Weights of a small transformer language model: 6.47M parameters, 6794 steps.
Each number is 200 + 20 x the weight over the matrix's rms, rounded and kept within 0 to 999. Layers, rows and columns count from 0.

# layer 2 MLP down (transposed), 384x192, rms 0.0531, rows 344-380, columns 64-127
196,215,170,175,214,215,214,219,235,205,221,187,203,236,202,184,201,198,214,249,191,198,232,235,168,231,205,213,217,223,185,180,184,170,202,200,176,201,178,244,201,204,219,188,223,171,202,194,215,180,182,214,151,194,208,251,211,209,198,201,176,208,217,175
180,188,185,183,195,189,189,229,190,248,179,184,144,222,182,206,210,203,233,210,194,189,225,211,193,241,184,206,199,236,131,188,185,192,183,227,185,173,173,236,158,217,181,195,192,132,175,176,197,190,177,193,209,221,256,212,207,195,244,214,188,205,188,202
165,183,185,207,192,183,212,224,187,204,203,215,198,189,197,173,196,201,195,173,212,203,182,179,209,215,213,213,205,207,216,208,177,188,192,191,214,198,204,181,202,193,205,202,214,178,203,187,201,192,241,186,189,191,202,221,196,176,201,198,209,201,166,195
175,236,214,221,188,183,215,226,189,190,206,198,191,186,188,178,180,221,210,175,202,191,185,201,207,189,204,226,227,177,208,194,207,156,178,212,195,196,215,209,208,188,198,174,188,203,215,211,192,224,200,202,193,208,164,206,245,186,195,204,181,192,163,185
215,186,190,170,203,204,185,207,159,181,201,206,216,194,208,192,203,209,217,176,195,206,190,168,217,202,201,211,166,214,220,197,173,215,232,176,190,191,191,206,187,202,238,198,184,191,199,199,215,225,200,202,215,233,149,238,185,211,201,211,205,167,230,202
227,195,216,196,190,202,183,191,194,191,208,192,196,200,204,199,208,178,203,172,185,204,227,231,187,188,215,195,189,217,175,215,201,230,222,213,221,181,217,175,182,198,189,211,202,199,231,183,195,213,174,184,207,212,184,232,231,179,181,228,188,193,199,213
223,171,161,181,197,188,220,189,189,201,244,236,221,200,176,146,188,213,229,225,213,184,180,200,143,229,170,188,219,204,186,210,203,151,200,157,206,187,185,229,214,206,173,181,237,124,177,221,203,168,198,224,180,195,224,235,212,225,186,203,185,203,182,159
191,178,205,193,170,206,184,204,228,195,198,209,197,214,191,167,211,201,211,187,206,199,202,210,179,202,183,206,216,203,187,217,182,195,249,193,230,204,204,204,224,175,180,194,209,178,183,184,183,179,206,193,176,179,189,194,200,209,219,188,199,185,187,200
169,198,197,220,211,215,209,208,204,226,202,207,205,227,204,172,211,196,202,207,210,192,177,182,190,239,205,210,229,207,192,198,202,151,205,196,225,189,189,223,203,193,184,170,193,155,230,189,197,210,200,216,180,188,204,190,212,227,227,212,166,195,208,176
188,196,209,204,231,188,195,191,178,225,216,218,223,195,214,210,182,209,217,201,191,208,180,229,196,187,199,187,224,225,171,200,193,156,186,222,235,194,233,187,195,207,189,220,240,194,175,194,193,191,188,201,203,200,200,221,213,208,194,182,211,208,189,201
198,214,213,208,188,216,189,186,157,196,203,184,185,202,205,186,220,192,205,181,209,189,204,201,203,179,206,185,153,209,193,195,199,209,192,202,199,199,206,170,206,194,196,184,204,204,198,205,198,174,220,190,215,180,188,192,175,204,191,240,220,216,201,222
189,225,240,162,192,169,201,220,225,177,183,179,138,216,161,190,174,187,190,201,216,202,165,221,184,227,208,176,213,189,214,188,250,212,200,175,219,182,168,222,229,222,185,210,202,173,164,197,214,220,182,231,184,180,193,232,197,209,200,151,179,231,214,171
199,190,199,196,170,188,219,188,166,173,194,205,192,212,213,199,202,197,239,167,218,203,184,203,201,212,202,184,209,182,209,203,201,205,206,192,215,175,206,201,209,186,221,200,186,235,181,189,185,206,227,184,207,186,175,165,186,192,169,191,211,184,204,163
200,196,195,198,174,214,215,219,186,211,196,199,197,216,205,214,195,205,207,212,213,209,175,205,182,198,190,210,186,190,197,232,213,186,199,186,207,175,213,204,192,203,186,199,213,178,186,222,193,182,206,188,216,202,200,208,206,203,183,201,187,192,214,187
219,201,179,185,213,189,199,215,212,217,211,193,214,211,182,168,206,221,210,232,202,210,214,192,192,220,166,212,205,217,203,196,209,192,215,192,215,193,170,193,206,211,209,187,201,184,189,197,225,180,193,210,214,206,181,232,202,171,189,218,180,187,167,187
201,229,223,208,209,190,177,189,188,223,188,208,179,219,162,200,222,207,228,189,266,186,222,192,197,205,198,200,179,172,206,188,205,200,204,188,185,193,197,194,183,204,202,226,234,188,183,181,173,193,212,186,171,194,184,196,183,171,199,205,237,177,169,212
214,168,198,199,223,218,194,184,220,203,161,200,208,238,184,238,209,167,191,179,194,202,198,186,242,180,213,197,196,210,196,226,158,199,205,186,204,220,216,187,194,202,178,189,191,211,203,220,199,195,212,193,181,184,203,204,183,213,175,194,244,218,191,203
226,211,191,172,167,182,224,243,207,222,218,183,190,198,185,172,207,192,171,232,203,213,186,211,217,161,182,205,209,204,212,174,219,178,162,201,178,179,200,220,195,253,222,214,231,203,212,206,183,216,185,201,175,168,186,223,211,183,195,215,226,197,189,179
223,197,191,201,215,174,225,225,198,203,189,218,181,218,176,174,187,222,220,252,192,219,181,207,209,200,164,210,229,230,209,163,236,194,208,184,211,174,180,207,201,228,210,199,225,165,182,224,205,163,189,258,211,222,203,208,236,199,176,191,190,202,188,184
168,207,215,206,202,205,221,217,207,193,186,210,206,199,206,180,200,197,183,231,182,198,191,189,189,204,181,196,199,174,210,223,226,215,219,218,168,207,211,209,197,198,203,163,206,212,203,194,208,205,200,201,190,206,191,218,214,202,206,191,188,221,223,199
244,184,210,183,212,199,225,186,200,190,205,198,217,206,164,196,187,199,206,184,209,199,201,212,186,191,210,216,196,219,201,212,170,196,202,192,221,203,242,212,221,193,197,181,192,164,214,214,192,166,215,197,196,232,224,227,210,168,205,195,241,200,154,157
225,172,211,193,230,173,201,186,233,225,201,198,195,224,223,190,187,205,199,265,190,192,224,220,195,233,221,182,201,193,220,212,179,233,181,182,194,181,190,241,206,218,191,188,191,193,184,202,194,191,197,201,187,237,224,223,230,201,195,153,172,171,227,188
203,160,216,215,207,198,189,199,217,206,191,219,224,211,214,190,182,193,198,187,218,200,177,181,204,204,189,239,188,216,197,203,183,216,209,200,206,191,213,190,195,176,204,182,176,191,170,179,207,180,204,221,201,169,177,213,240,207,185,201,193,181,192,217
203,198,197,219,203,199,201,203,223,195,198,181,214,203,199,218,186,196,214,198,187,225,185,199,196,214,206,169,215,211,190,210,211,192,205,208,191,217,213,183,191,196,204,195,228,216,190,195,183,184,201,215,210,220,216,150,194,205,206,192,180,192,196,180
168,236,177,225,229,233,192,181,167,197,165,194,205,210,216,228,167,184,176,183,217,228,227,208,225,167,224,190,202,161,195,177,216,203,206,234,204,215,222,179,169,220,166,164,197,238,192,193,185,212,179,173,201,188,194,171,196,196,210,192,180,217,254,194
170,196,190,218,206,200,197,220,185,216,222,190,184,218,179,182,220,212,198,219,218,199,238,206,191,194,178,232,191,185,182,200,216,186,175,227,207,179,197,207,175,223,192,180,201,182,208,193,217,180,178,173,196,198,206,208,201,183,205,225,144,214,204,202
187,181,195,199,198,202,197,207,205,239,195,191,194,205,205,168,191,233,228,219,218,220,196,176,178,204,211,202,202,221,203,181,201,191,223,177,240,191,214,207,191,181,211,203,220,149,195,199,217,193,210,212,185,219,188,218,212,201,218,190,183,181,161,217
187,185,201,195,170,194,195,213,192,192,243,183,225,177,181,275,205,180,177,199,199,185,169,210,195,174,182,179,199,192,208,182,199,207,177,221,197,184,213,173,228,220,206,213,179,194,235,195,209,199,218,209,230,191,247,174,158,193,208,174,224,186,142,175
199,177,204,191,200,191,199,209,224,211,223,185,175,229,204,178,167,187,194,189,202,223,219,214,177,204,215,197,193,199,217,186,222,200,171,211,179,202,177,190,169,226,233,192,194,174,202,179,161,221,164,194,149,184,203,208,218,229,211,191,181,209,182,179
193,238,195,175,186,206,203,172,216,162,202,219,196,182,220,218,206,188,202,188,205,187,177,190,195,192,214,221,204,203,204,175,218,219,193,192,208,205,205,198,208,178,233,223,194,206,177,190,210,205,223,201,212,205,206,196,186,203,199,192,188,220,190,205
193,224,213,205,182,186,190,179,174,208,230,220,210,186,207,213,202,204,181,203,204,221,188,168,195,182,203,182,185,199,192,224,194,232,222,241,158,211,214,180,149,224,204,205,214,204,157,180,200,204,222,172,187,207,173,182,196,199,195,181,223,235,205,205
229,188,167,171,238,184,216,223,206,242,214,187,194,251,190,170,185,213,187,207,210,230,178,179,176,234,162,235,229,191,217,224,206,176,182,155,202,170,141,204,223,227,208,165,220,171,231,217,197,212,147,229,137,198,222,227,195,209,207,165,197,184,169,178
216,185,191,200,202,170,198,229,197,203,199,218,207,177,199,207,200,194,232,216,226,215,198,211,166,205,177,225,216,207,209,185,193,188,200,164,216,170,187,207,171,215,201,207,200,187,181,188,219,203,170,212,205,211,239,216,225,190,204,201,201,160,216,176
201,220,195,195,166,222,169,209,207,184,217,212,248,173,251,208,220,160,204,195,197,198,201,157,169,164,170,191,194,209,123,183,178,219,216,194,193,204,192,216,242,181,244,186,186,208,199,213,183,207,221,165,206,188,198,183,196,190,173,210,193,174,203,206
195,204,175,190,213,191,227,226,195,200,214,214,227,200,182,190,220,238,205,253,208,210,177,179,171,214,158,196,220,200,219,156,206,178,179,186,199,226,173,209,181,231,216,192,209,191,166,163,194,190,167,217,190,229,217,217,212,244,194,194,177,229,188,180
197,226,202,210,217,221,193,200,202,220,200,171,193,215,232,230,191,167,191,179,187,184,190,210,211,198,197,197,195,210,210,190,193,213,193,214,184,203,214,201,215,197,231,174,183,200,179,220,211,211,215,190,240,196,209,180,201,169,205,233,208,202,205,234
233,204,191,175,203,215,220,213,199,193,202,181,198,214,185,195,183,189,188,251,172,196,205,223,192,214,194,202,208,208,216,213,212,148,200,178,219,214,160,194,172,226,202,204,209,155,226,205,210,185,188,223,158,216,220,245,225,192,191,163,184,211,148,164
# layer 2 MLP gate, 384x192, rms 0.063, rows 345-380, columns 64-127
247,215,196,185,206,239,202,200,195,183,225,189,251,171,213,172,236,157,177,184,195,221,199,199,222,205,175,206,186,186,285,226,218,193,218,188,224,203,227,179,246,230,186,182,206,254,243,240,208,194,219,224,218,226,150,196,228,205,168,173,216,170,184,199
217,213,223,205,207,211,188,200,195,193,200,216,217,167,200,239,199,204,203,191,204,205,185,201,213,204,205,198,178,160,198,194,168,228,213,207,194,207,206,170,211,171,205,216,195,226,200,199,209,213,231,214,226,180,172,182,201,217,211,205,208,190,209,206
224,163,193,184,211,235,209,173,220,206,178,213,190,205,216,220,242,182,191,249,210,213,207,201,180,204,196,195,147,242,194,204,186,236,208,218,219,180,187,204,190,192,167,234,206,183,196,204,185,184,215,202,217,183,211,204,166,150,211,202,220,193,239,202
192,208,233,217,172,215,208,224,196,188,183,225,210,203,183,202,216,200,202,180,189,209,192,228,209,187,218,170,181,190,216,188,188,196,212,206,188,185,235,177,203,168,226,205,175,241,191,199,216,201,214,203,210,196,185,200,191,217,210,167,245,206,214,224
216,214,220,206,199,222,165,215,204,181,193,193,207,206,191,215,168,178,205,185,224,167,225,216,231,187,208,197,195,174,185,223,203,212,218,241,236,206,194,219,182,199,156,205,219,184,192,183,183,205,189,171,236,197,186,201,207,190,202,193,200,197,189,196
172,201,207,212,198,201,201,206,234,226,193,191,226,200,207,243,221,198,144,172,213,183,196,219,236,211,208,179,192,218,214,221,180,243,216,168,170,180,196,173,209,134,222,197,192,219,183,192,238,209,194,190,231,219,186,155,197,214,208,193,179,213,189,236
235,185,209,197,214,195,187,192,203,215,212,186,214,190,190,226,200,212,210,219,188,217,160,204,182,209,195,208,194,190,208,210,177,214,207,207,205,192,192,182,202,173,192,203,188,213,210,211,203,212,193,177,197,225,197,178,181,226,232,208,187,195,207,191
189,166,222,205,196,224,199,215,219,210,204,228,201,203,193,207,196,228,203,167,213,171,185,188,164,183,208,181,200,202,205,196,176,199,223,171,193,207,193,189,213,164,201,226,179,211,168,210,184,212,208,211,206,212,198,189,182,207,194,223,179,207,226,187
185,208,195,224,205,177,167,186,192,210,210,226,204,192,215,222,184,225,233,211,170,211,208,190,189,165,222,195,190,196,203,157,176,175,211,219,242,204,197,198,179,230,175,180,221,224,199,208,184,219,213,174,185,198,204,204,214,197,219,187,196,244,234,203
231,173,197,201,226,199,203,199,159,209,197,199,215,211,199,201,212,157,194,179,216,176,180,208,211,220,228,163,164,218,205,183,223,172,198,202,235,205,184,237,216,209,208,207,181,231,204,172,201,191,169,143,218,225,238,181,143,207,211,231,219,191,208,170
177,197,221,166,183,240,251,187,222,190,186,184,170,201,159,193,165,179,156,189,229,183,183,183,222,193,244,183,223,163,208,202,207,223,200,184,214,178,178,233,203,203,196,190,210,183,170,213,187,217,201,213,161,132,196,226,174,215,209,208,180,241,216,198
200,201,194,185,218,207,194,236,195,196,206,222,229,189,198,193,204,193,207,206,198,216,192,189,202,204,225,212,202,199,185,200,178,193,196,207,204,211,181,192,221,207,186,196,196,196,195,214,211,234,197,235,204,199,183,208,202,218,233,200,182,189,188,193
220,179,164,194,209,153,166,215,200,222,210,211,189,194,218,202,212,197,208,209,192,228,203,222,210,206,195,200,214,194,201,190,191,200,199,194,201,203,198,189,198,188,220,216,194,196,210,193,199,192,171,179,214,216,184,171,204,202,237,184,229,209,194,207
161,238,218,199,197,199,184,192,198,191,201,177,228,192,211,203,218,179,171,205,187,203,216,176,202,149,197,171,165,180,227,195,198,218,211,198,185,214,196,177,214,184,189,176,219,226,185,169,191,231,239,157,190,140,192,204,220,215,230,241,195,206,220,206
179,177,203,173,187,227,215,212,203,213,211,208,225,193,231,205,189,188,189,188,165,183,200,237,183,175,197,198,191,195,183,203,213,185,180,204,201,181,209,233,220,212,182,210,196,227,243,183,236,184,216,239,212,212,211,200,196,202,188,175,175,220,247,184
205,181,226,178,206,195,167,201,200,209,206,221,181,180,210,219,189,190,180,207,197,200,173,201,203,192,211,205,178,191,201,184,189,200,191,182,176,192,221,192,188,179,210,209,182,232,196,210,206,193,188,197,212,202,188,186,210,223,200,225,234,211,230,204
164,182,220,239,239,199,178,147,198,195,152,219,213,191,217,198,206,215,207,174,189,196,214,200,188,243,190,192,190,209,209,225,178,213,232,201,205,231,202,211,197,173,191,201,183,194,204,206,214,198,196,196,218,238,224,187,202,236,193,146,173,199,189,209
197,239,226,234,179,233,211,154,198,212,176,182,199,210,213,202,194,200,158,167,217,159,208,202,205,187,231,196,185,205,177,235,184,232,219,202,199,188,206,212,174,183,180,184,163,176,231,183,174,240,188,164,172,219,194,217,175,220,227,202,219,185,199,208
197,217,223,189,219,206,203,193,229,196,214,216,197,164,224,181,222,177,191,204,151,205,178,222,183,207,208,172,190,202,208,199,217,205,202,233,155,203,201,194,208,192,197,204,233,208,207,204,212,221,190,211,188,183,200,195,204,200,194,203,176,188,228,190
161,223,194,193,179,188,206,218,162,214,225,195,187,197,219,194,224,205,170,183,199,206,187,185,203,216,204,184,222,186,200,204,230,212,196,228,184,199,169,226,188,194,206,211,209,218,192,171,183,239,210,202,186,180,186,195,219,232,174,218,186,204,218,207
209,178,198,180,209,167,199,168,228,165,204,178,211,174,236,206,196,197,180,240,199,169,220,221,198,210,211,191,195,200,221,214,174,222,221,176,184,193,243,193,203,194,202,159,223,193,196,215,238,178,170,187,217,200,195,207,229,224,161,159,185,194,244,213
186,189,198,205,207,211,189,210,190,173,208,192,227,181,208,203,220,185,207,188,174,194,187,184,208,188,226,190,189,192,210,199,187,219,205,200,206,209,206,168,205,196,193,208,235,207,198,197,215,204,216,188,242,186,196,204,185,188,181,207,181,218,199,196
198,217,199,185,208,207,188,205,170,188,197,174,202,189,204,198,210,183,172,196,194,181,199,203,205,178,207,186,186,192,216,195,189,212,218,192,205,226,230,219,197,208,167,195,185,204,191,243,182,192,198,178,201,162,200,192,204,193,174,178,212,242,217,229
170,197,189,224,216,206,187,145,161,215,205,169,174,231,192,202,159,221,179,193,196,194,226,196,202,173,237,171,160,217,192,204,225,192,212,221,200,209,225,203,176,183,171,185,160,238,203,235,171,183,167,197,178,217,188,214,218,187,196,195,180,231,247,213
233,217,182,201,195,225,222,190,186,177,222,232,211,187,216,199,182,181,204,203,190,195,164,184,246,200,177,194,174,188,244,217,187,209,244,211,219,194,236,197,203,179,216,207,203,238,219,242,202,235,252,224,203,201,199,186,210,213,160,208,224,194,206,218
239,192,210,203,190,202,199,181,192,218,225,195,201,188,186,203,181,188,164,176,196,186,193,227,209,202,187,171,168,176,198,215,204,203,185,195,189,243,183,194,215,214,212,238,191,214,218,213,201,185,192,210,203,189,209,184,146,178,171,201,233,219,229,203
170,177,230,212,177,219,221,211,199,197,201,209,203,192,230,207,202,216,184,166,218,186,166,198,212,229,195,160,170,189,209,196,158,205,207,174,227,222,195,201,202,180,223,177,186,215,191,185,221,216,217,208,199,213,194,175,201,222,193,203,199,214,211,201
162,221,188,191,218,166,192,199,218,209,212,186,169,226,208,187,180,215,217,212,213,225,203,190,154,208,208,221,204,186,185,184,231,149,178,220,190,204,173,199,192,213,186,191,201,197,184,165,201,191,215,204,186,191,185,226,252,214,177,196,181,228,179,226
199,189,230,180,216,208,220,203,216,235,217,226,207,206,210,222,205,204,222,201,209,180,200,203,170,198,191,206,190,184,213,187,208,198,202,196,223,188,191,218,198,171,188,200,196,205,189,174,223,202,200,211,197,194,201,174,187,221,191,194,187,196,203,191
200,255,204,174,194,198,195,212,140,222,253,206,188,189,204,195,210,210,164,211,204,233,179,147,183,197,201,203,176,191,200,207,187,217,228,217,154,209,200,177,166,206,219,212,218,193,152,175,195,218,207,208,187,217,199,210,206,191,207,201,222,219,224,209
181,212,199,178,204,215,177,199,185,227,203,178,215,205,225,232,198,179,156,154,230,196,165,167,238,168,206,174,137,209,188,162,191,204,221,205,247,202,227,223,251,168,219,237,193,227,202,226,193,215,199,215,170,176,222,186,159,182,203,244,209,194,186,199
208,189,196,200,205,194,218,179,214,222,169,177,177,251,195,184,240,199,187,191,163,181,231,213,194,204,196,184,170,197,203,232,231,218,217,236,209,208,182,222,211,171,175,146,214,199,230,219,185,181,237,195,207,215,118,167,210,191,201,180,201,202,183,265
220,236,231,214,177,178,168,179,223,201,211,211,231,182,266,219,230,163,193,211,217,207,211,181,171,183,162,183,216,219,125,240,190,212,234,207,193,213,192,198,248,204,234,191,188,207,213,192,185,175,209,181,224,197,206,202,197,217,174,193,204,170,223,236
218,201,201,204,199,221,189,185,209,169,210,217,198,189,246,180,156,170,191,162,187,215,219,224,233,213,238,192,185,183,213,180,202,213,241,219,207,183,235,198,223,209,204,206,207,228,197,209,222,208,226,173,192,219,195,215,212,175,217,211,190,214,244,210
215,177,210,199,241,216,215,194,199,196,188,206,228,233,185,205,235,175,231,197,200,207,209,186,212,182,187,198,191,225,182,187,212,213,198,197,222,198,232,190,211,206,175,199,205,178,209,198,187,206,185,205,190,219,215,189,203,202,169,201,239,178,193,201
203,193,219,215,171,185,157,206,177,203,216,225,166,187,238,208,174,194,143,167,243,212,204,183,179,185,191,171,180,187,197,205,181,233,209,208,202,171,189,189,217,185,207,185,178,205,190,220,161,212,195,162,221,217,194,191,199,229,206,219,176,162,241,201
# layer 2 MLP up, 384x192, rms 0.0619, rows 345-380, columns 64-127
245,204,175,167,231,215,217,210,202,184,217,184,222,189,212,169,210,163,209,200,207,229,210,210,215,235,151,206,206,205,282,200,221,194,218,177,221,179,196,206,236,227,194,176,222,227,240,229,197,201,200,234,209,236,168,210,237,216,192,152,183,160,179,169
174,187,185,207,203,181,220,216,180,198,206,227,200,189,199,194,191,190,158,194,229,205,197,194,202,210,213,219,195,185,201,215,190,190,184,174,208,208,195,180,210,198,197,196,223,197,208,196,210,188,222,196,191,194,192,209,197,196,208,199,229,206,183,214
198,217,194,202,199,188,228,176,199,204,182,171,194,199,179,166,185,203,175,190,210,206,221,202,194,210,181,208,196,186,189,226,198,205,196,220,224,200,208,227,201,209,177,195,186,178,236,196,178,214,181,190,182,200,168,203,229,164,196,211,230,167,209,201
210,190,198,147,187,215,205,223,153,162,185,221,219,212,219,188,196,219,208,186,216,202,211,188,215,201,190,213,153,196,213,178,153,211,223,180,176,184,197,208,181,194,242,193,169,212,213,186,220,216,186,204,220,212,177,223,202,214,229,207,207,169,221,194
217,190,187,203,209,209,201,206,197,208,226,226,211,183,208,200,195,202,202,224,184,243,214,250,232,208,200,200,172,184,207,216,183,185,182,199,193,205,209,183,210,177,201,177,196,209,214,248,199,195,193,197,211,217,168,181,189,182,191,183,191,197,193,201
182,182,200,183,227,194,215,196,219,173,192,245,238,223,187,190,221,207,190,202,224,172,165,175,207,209,207,205,230,223,189,173,167,200,227,193,218,182,173,202,211,189,141,168,248,148,184,218,211,215,190,245,182,183,211,186,189,275,191,222,186,254,169,202
195,179,198,206,203,210,185,207,212,164,188,211,207,220,185,173,217,194,197,202,214,201,207,198,175,204,164,186,225,199,191,212,181,184,233,202,237,201,209,197,225,192,176,195,197,190,198,211,179,204,207,209,188,187,196,187,190,208,219,184,212,176,189,200
178,171,222,230,212,199,201,195,208,233,199,238,211,219,169,189,201,197,200,195,234,170,165,192,193,232,213,198,239,197,198,201,207,164,204,160,211,218,169,212,210,177,185,201,198,174,210,175,177,222,191,237,181,199,194,193,195,219,216,191,163,229,206,182
191,210,184,172,206,183,186,199,219,187,181,214,177,220,209,236,212,193,199,156,210,186,171,193,224,186,234,206,167,189,184,199,206,233,233,247,223,214,206,201,192,192,198,232,205,211,212,211,189,217,229,194,203,157,201,191,190,205,181,210,215,220,196,198
159,235,209,213,162,175,204,206,245,210,196,192,183,176,187,193,203,220,217,209,175,231,195,223,195,169,147,208,217,194,174,219,189,224,195,210,150,197,242,153,176,198,178,206,225,179,197,231,197,187,226,254,208,163,174,214,220,218,191,182,201,188,192,225
204,210,201,204,200,226,182,158,180,204,195,197,232,185,183,187,172,161,225,162,205,181,194,199,223,182,222,185,172,180,203,193,159,214,232,207,216,212,181,216,186,178,202,194,180,220,210,211,159,213,217,199,184,193,174,215,155,173,264,226,213,191,196,215
199,179,207,199,211,161,201,184,214,209,194,170,173,231,214,200,183,201,195,195,187,183,186,211,218,199,211,194,206,210,205,211,218,219,202,174,193,192,225,206,187,202,212,185,194,199,213,180,203,194,220,191,207,209,200,143,209,203,211,205,216,209,184,195
178,202,178,214,196,185,198,204,213,194,194,189,179,213,219,221,212,186,180,196,199,203,208,194,201,193,196,194,211,174,192,199,195,211,191,211,201,216,187,196,197,230,201,201,198,186,207,227,189,189,189,203,197,200,190,202,194,223,188,208,195,230,184,206
189,238,197,196,187,207,175,212,195,212,215,194,242,182,205,183,217,227,193,235,198,202,231,156,179,163,162,192,188,202,218,182,205,219,217,206,196,204,181,185,221,204,200,173,241,206,182,180,199,204,214,186,199,157,189,213,211,179,214,230,166,194,204,182
198,197,193,216,224,207,177,154,192,219,161,186,202,199,205,166,201,198,242,213,250,196,235,225,191,193,206,194,194,176,192,156,230,187,177,190,195,195,223,230,198,241,188,216,218,200,228,181,216,185,207,214,172,223,206,211,212,198,192,147,208,216,205,194
209,184,204,222,202,198,199,175,226,193,169,219,217,240,179,208,193,171,181,179,188,193,208,210,239,183,214,189,209,202,208,212,164,182,193,193,201,242,201,186,190,195,171,215,212,218,207,223,212,197,212,177,187,184,182,201,167,193,173,162,238,221,190,196
189,202,195,213,249,182,200,175,211,207,152,184,216,183,197,172,214,203,205,204,187,224,224,197,219,246,154,188,222,208,215,228,221,185,197,170,200,205,191,222,209,233,191,196,225,192,204,211,178,215,186,218,200,208,195,218,218,200,182,153,209,214,185,193
205,200,202,234,189,219,210,154,210,197,166,177,188,194,222,201,195,220,167,207,237,145,212,196,190,201,203,226,182,226,198,217,195,220,208,213,196,206,202,213,189,209,169,175,181,155,217,199,153,230,197,199,187,227,208,201,192,213,235,214,195,187,186,187
189,219,224,227,226,185,211,246,200,173,198,195,205,212,198,215,173,215,182,203,192,217,194,181,197,189,192,201,187,216,223,223,186,212,212,217,209,197,194,199,210,188,204,189,202,195,203,216,184,199,206,200,186,214,172,216,191,205,207,189,200,228,221,177
203,209,184,204,195,190,207,225,197,219,195,170,186,192,196,186,190,185,209,169,210,185,214,205,196,191,207,208,216,181,185,203,223,194,187,188,207,199,182,236,205,200,195,203,199,179,217,207,159,197,207,184,151,221,192,220,183,162,170,233,228,185,199,169
210,210,218,185,231,228,175,173,183,165,231,191,226,141,211,206,226,181,181,190,202,179,176,225,194,184,204,169,185,194,209,231,163,220,229,190,205,220,256,174,185,161,207,208,214,190,222,202,231,176,201,205,250,201,144,189,211,227,156,178,206,190,223,223
179,176,214,178,186,202,198,204,184,197,218,227,224,190,194,197,182,203,202,208,232,195,180,188,210,184,213,226,199,207,195,197,185,231,224,196,191,191,198,204,215,178,211,178,189,196,194,180,204,201,201,201,203,171,194,233,228,217,185,184,201,183,185,200
208,214,188,210,197,228,180,230,217,201,215,175,188,193,188,221,194,176,196,192,186,192,188,199,193,217,195,182,203,196,213,203,198,184,218,193,193,196,225,192,196,189,196,190,221,201,202,193,189,200,190,222,209,203,202,169,173,206,213,187,173,209,207,219
185,169,204,187,219,212,203,204,223,171,188,218,237,208,227,244,233,160,202,185,170,198,179,240,216,185,180,186,226,178,222,186,205,185,199,203,199,247,198,152,228,180,227,211,196,225,162,193,244,222,227,156,251,215,165,166,180,210,200,201,206,222,207,207
203,211,200,175,225,182,202,202,156,204,209,237,194,187,195,190,198,193,198,210,209,210,210,190,207,197,161,212,185,208,220,197,223,199,210,213,206,180,219,190,178,195,209,179,224,217,226,229,190,191,231,221,181,195,205,196,216,176,195,208,166,199,221,222
214,200,188,234,200,182,217,179,175,281,199,167,195,187,181,172,202,232,199,221,241,210,211,217,169,225,189,193,196,203,201,197,201,196,186,186,219,225,193,198,200,215,218,215,202,176,217,205,203,207,197,217,184,224,223,209,177,193,211,181,215,212,206,211
218,187,192,222,184,203,187,225,197,203,240,172,213,178,165,237,209,159,219,222,179,203,175,206,195,174,183,191,211,210,190,184,218,202,176,249,174,178,217,178,209,206,199,232,205,203,221,213,193,203,210,199,226,186,215,214,151,174,199,179,223,174,159,185
151,221,200,191,225,195,194,187,192,190,191,203,181,181,186,197,179,204,229,206,202,209,188,179,196,200,209,217,210,197,171,220,196,153,204,239,197,207,195,202,231,220,177,211,207,212,193,201,242,185,249,229,249,196,182,206,210,190,176,214,197,204,194,234
209,213,173,203,189,208,206,196,201,174,222,206,220,197,200,217,200,208,190,193,192,211,194,188,233,211,209,185,207,206,186,184,198,211,211,201,194,191,191,208,194,193,197,215,228,204,196,219,205,184,218,199,218,222,186,205,200,224,217,183,191,220,185,230
204,192,255,203,181,202,173,187,218,164,201,239,236,201,224,234,210,201,211,203,197,170,177,205,197,187,199,185,195,207,192,193,196,208,175,204,192,203,205,208,195,173,199,216,184,233,229,215,229,180,200,193,192,188,154,161,186,218,193,198,204,197,163,210
207,198,168,147,217,170,185,225,198,256,208,174,221,211,215,212,195,187,176,160,244,236,182,174,191,199,196,200,200,194,185,181,223,188,197,204,250,184,174,219,244,190,211,204,210,202,218,212,182,228,188,226,135,172,214,197,172,160,209,205,202,198,182,169
232,185,200,195,196,220,225,178,198,240,206,191,179,248,192,192,235,199,184,185,196,179,226,201,183,238,180,192,179,188,201,227,215,225,195,227,198,202,189,215,193,183,177,158,192,178,205,236,199,190,222,204,217,223,142,162,208,205,201,184,185,169,155,258
168,236,160,183,202,267,175,209,180,181,228,208,211,199,164,165,180,192,229,185,179,177,206,177,207,198,212,189,174,186,217,171,190,202,169,252,232,192,212,182,201,175,189,202,189,227,198,249,182,211,198,183,175,188,141,175,153,187,206,224,179,241,176,212
214,190,191,196,219,201,217,230,216,157,250,204,203,217,204,189,197,200,174,190,195,208,214,187,214,197,201,192,200,197,220,166,197,208,219,215,190,194,217,197,218,244,212,183,215,206,168,165,206,191,183,200,188,227,218,223,231,225,225,211,192,206,216,206
191,198,205,186,178,203,210,207,198,168,194,214,183,200,188,180,168,228,177,199,193,234,215,194,183,192,185,195,223,166,190,180,192,182,204,192,181,188,184,209,176,215,178,198,202,219,194,205,197,194,208,210,194,182,191,238,199,246,200,185,193,235,197,199
242,191,210,193,170,225,191,224,182,191,210,216,173,228,215,192,161,183,154,233,221,204,203,199,192,196,195,174,197,195,191,209,203,194,220,208,200,211,149,181,214,213,190,176,189,177,201,185,187,209,185,176,195,236,206,199,226,181,217,184,187,187,211,198